python train.py --n_head=2 --positions="learned" --qk_norm=false --beta2=0.99 --lr_head=0.00844 --steps=3460
Each number is 500 + 50 x the weight over the matrix's rms, rounded and kept within 0 to 999. Layers, rows and columns count from 0. Numbers have three digits each.

# layer 3 MLP down, 256x1024, rms 0.117, rows 195-255, columns 256-319
471477487535461403519476560449430470542555421534606423442449550492572465499489339480506577483486479528422505448489452474522500547518501498435509534533553590414499517425512463382427504487437456
547543542541450491434479421474542525509428427541494448439490498530415387569558483576491395435604477419531421555534450429441483482538461530455557513426520478528470562481535493556583573498514481
456466469499516536529533412588543536490487487529546540567536524505529526464522494501464526446642614538446542480516441569434499505442471479477424469500510565484496567559473485393491424445495482
470457520502562527465484502558459585529488559446533449481482456544508461527465551486466545293445615425472460512591539444561526534498453470579563573458551498393527462509615461457535533520522497
490499567543567434469519539543530490479548505507598482472599424477521529521463667510414553512563386516563573522454494415499559518539514596459538565581596460444609484459480509528471477527450460
512586502571543547407503458515570409454457438505498513558588530461459495483553491542483497516422554553477435454564493551535559430515428471487498469488537459494454567491592533496530527440585521
548448537482594450494558406535530576446498527545472512421472481509416396514421561593462425543452568546423490497533487444435542495498452437568537527407514578548543525499508537512609521428491466
482492524493593414631558512414473531451505513620469507561514528557438485502430521593537448367553540625490565498486579505463498498470497483521563497505559451503478413446444538525472477532435516
573568489466475451519547620543398593557397506419488488521444385484474509453508462499459480427412438489467517507509459432560503494565524425409596538551464536440525506446469522479441580435467458
509505519500532427483533487475536516540493538578468508509570448464547460498505502518524464483422562531500439399488533490478548519548498493448413405438430507517580510561428375494534529600407383
574452514533454562471536466516504484566552503487530438460490508500507523486592442463594496521508531533451512441448550420479538557570523435516493481504503524547543456508540420419481499536469486
532558513494538536667453496504432461511487557512547559471500452475470445539515444532534439457545475542431491542559541596495503525541569442515501543511521482533512417497542532564465483488531512
484528541447497503454490425546494514503488527479555543609496369475401555444530497502486510525529502479531494502460487484554538451517460469468513441475533598446508464522598466509541561480451484
459471468401572500547489543444434519558457532425392509444636462485454502502515435598408552504504540549460450439367525546586551504521493611409626578586436393490483413502475523476447529515478498
494514564516454564382513517553556467435615624525548592544515483486550493559491454484467463557464534458440493457535493395464604439553530548538603519541531599446501566399452441544526541492467437
525493518527475472444533579508530536497506526550486511476599512500530600506526503528467533446603524462486514491462578475464472496481405502554395517580356512623472440534545539421504560485494547
536541511471505617491506461611490555546569487452494509522420505543520523464486436422501564507514533477551532534500557513597556514548530521484507556487605477574562432457443543410385393513373483
496499450525472505574480438519524514462454569583509473534452613581534608458599472523449570546458566484532383475507511412458465450486560514488474310532549484597391482488527465489551595494560470
633448441540451444501556485621512534529500505477547609573471516534544518533516513477491474612517491506531461563508447611446432440481539598463575535498395526526476532570497516481525542519509524
472472440477649488605423487519541491535542489554454531456556499569416478507478456524423520518547495500368419531606496563548486408521497482454488558503547546473553522451512504506444419508519507
597478465495462499459542453489553496581404417421520513550470498462530578557437490461432534449382420456434523400456503493442557470503540443532496496470528446512520576468481429419480487466474506
546436496556506498563506505521491519474450494644486534553549460567453457426540609550453564443509470518462406486433445472467442440439403467496517511457480577500512534502485509438572512519535535
528538504481438513521531540407528506556434433520463495522483458528522363494469544510423475546540582447446501507505399581528486471447447561584472493484460622474461533412450479489543540426505485
523553456470541531545451478450542485441454558506543559530566515424452439517428545518511471516519516485471393446486418478553571476445536476455502518574623418522527519463564539477500580485525476
580517497530627553507494546542503499476559515513510482543488511491525532491457561518458531433565550485490529573507419519379494448538427520620654539436553450408468495489538526499517402441399491
486542600533506474497462555464524489542436462389512540416452571434408581484480505501551538560386479473478480493490509426497468478560537559469627459502455469475527529551452465521511489456486521
392509522507479545518474473499473465459496456539499547587562487539433570462482412457511379486513534467473484461613464623504513517447471484542530591463548437564516496448567510528512432517534441
575511514497439456519467530506507475492491551423520569456413589551424452394465486479553498438472538490529580534518556470496523432538497442488535517576494411560499432483573506517543511466414404
471557549484533518527473462483405551486435487513519468525535484517421536469502457560519556549604566448418514566488513532482494526518470548529445571618610447468501409534440574512644527544514543
474468469531446580429498482430445464592475490461444561473514521480485469586525383432517535419371463468521514509515435535506503491578438519500436507474457535497536522508444567539400525490616566
484462370457447537385460533449518565404620469496513528422439469491545474510460485528511589444478503521563429469510541597498449493400565475525600379522522492448515451498468577480557563486568439
548524529546478503500535398545487541461476448540494514552544495547507511527487447492522479486527631443515575557514632469540450577505474485551509480493523490485503526562482517486487466510535402
459483540484537542423558489415553560591538445544501508541472568462560446510423516478527439479487599539511450514409506501526526476492580498438503496556537426455477524486499498488484516446431490
423483472498522430504454527546451631461515569546505564441400480467493579572459474516451446574477480551497561507443533609467437488564479472580519442539474470433500440491523537540548475459539470
463471570491520434482550417543506469536469453481389574529528564529456501470493430524472508480442539472465460490482504467486546528423423490468470544473562539477545504527431529463586502430364490
459513503483451470606621436554490449486457444525553502520465480487586501488399569462483456496504456539520553542568474431496450483496497587564548459522380557563479531490504605477524521468471488
500577565474586432504481500462513506438506553577547569468425470538525563525484518582582458535459460510550476542496552453563441483500596551524430498437418456475452475541478440573500439486506490
456493518504546525459410499574491608499504518434535515458429465381631497471499440597466421606442494449473600490494579573419583523557467497517520424451451445544545476457471612571527531502490509
481578491467538572559546557417465526461477551458586503564520491560425523420471482447455471597446469538563474488452441524474554498529560555550445443437515456492446436632473556468569518498396392
537497507506477500525560513462578506484498491522475462546516574529498500418533517531520515458409564515465496457537433504612522533519544439490427469392411546469462450500571375570502498473531468
484492465491412485481440582455513445469438420324587420458483509465464516487522501418449330512501448424513495544559447504564461492521498495470566553515430438485548506529529578521411581467465477
517458545543436499515522457507444444473539499564477532493425449443539591491451539527509481444424523555489513531480511517514533534502462554555442438587448456446478445458472446538449531510478396
464473499626530467597457566463543465477542505553656499521591480399526385520437527573451625440568538579459583470487524451316452442491467571537504482508518574551469511556426561508464552514518506
589525501502585496557531448545463606492442566465503493541453532651432503554507461505583466473457495513415575425477420485580508474429514510565504592360473533443529494422557436439476537504440481
337487573485569497549461538435479446422485522523540525440442465496486537546486559520557625612493509464421572493512577505487585562516513602445517501570471557524494583559475533464506489491571585
501470534490455483571543458446535544461506443536428526499549457546495444540530532486490518544497446495530444457565477447488481520497507524538478479524571544493462432492539564537414511463491557
445460464538553508502519430474555497532446478543562458556477441548406478506474507534489524443379464513481489502551584484503352475498542497529488513473521452540439489552411433587498520599489507
412489500447581511443513564552480545569460503476522438423443517496411583520463608507500501469477494485435484446615500557557574520462522523590529570526434424564447465551489492557456434518562531
637431589513436502485475484511513516573467536559451466497522460547556557444620575511459512480505545472471431535449433428454497433495569518564510483436574482423471528459518468432468471478556600
468528487521513512515507524522526488546458468639430374552518442473498455523546404490505602500491421556445486519490425467489477469551429592496500500488518436514485563520525470527498486521537520
535524537460464450503446467565423486452465450520497519532570492432386564446503486531489413506523526506497424471467430573479487477495433496496499531508520577570435371537404539555470498512460521
543438562523527550418462491407484554583459441625476515491519516438486520520444562533494490535497565440505562490440547600475488380492465500503482462464520500540449487543462472463474530512470467
547528513493595563562538588528505529500410519512514545470545540537637553565549464460420540588499473476404501449503450475547474499421485572520539577451354497471465590501553464493440503548610600
604460513508448464524564540508518527516451483471534395416519509482452561611436420460463611529521541508444426513565539597519484529488501503626478514556533559463532396522513405509564442507536476
571469558579512446481491537538552508494601538458465450522529550463539554460492607485483558596445496510488487498514565466444467495466497438550498462469414373572488527536403483490504501504494589
537522464642464500542482546514529422478533558434516404439431505474458561648530463446449587460476590410576473513459516459615567566514429416511448550471500543460502498461433519527556471507543525
494501453454520478498484509501490459542411557460495524522435579490497519548601450517498449359571592464494583450502478487506534541513374432517558514606507512619527564468534445494500527430559470
573504520513553564538474432562497509508501559407552506470520425438530573559460429536532588559442555517506544475531470464439395531590512501617551520481555494531524512539430560411431450568529484
517515546516485519552585436556446516575529575535566590441537478520510479464477449433584427535527463523477524561533563460574558446502518571576537545544591523536469546491415533460491563548504584
427520524420478459440516600510513558499566448562567464504428494476546521520474464480539524555535539618545531522497409537426470527519536476447429520493490616433440496534598524463452550522425471
432448533498427499482554519519464494476396540492571436492471554455529617538529574497588565526477560512526477488497407535440527543507552446524455446431479499599533599534512501525471453542512527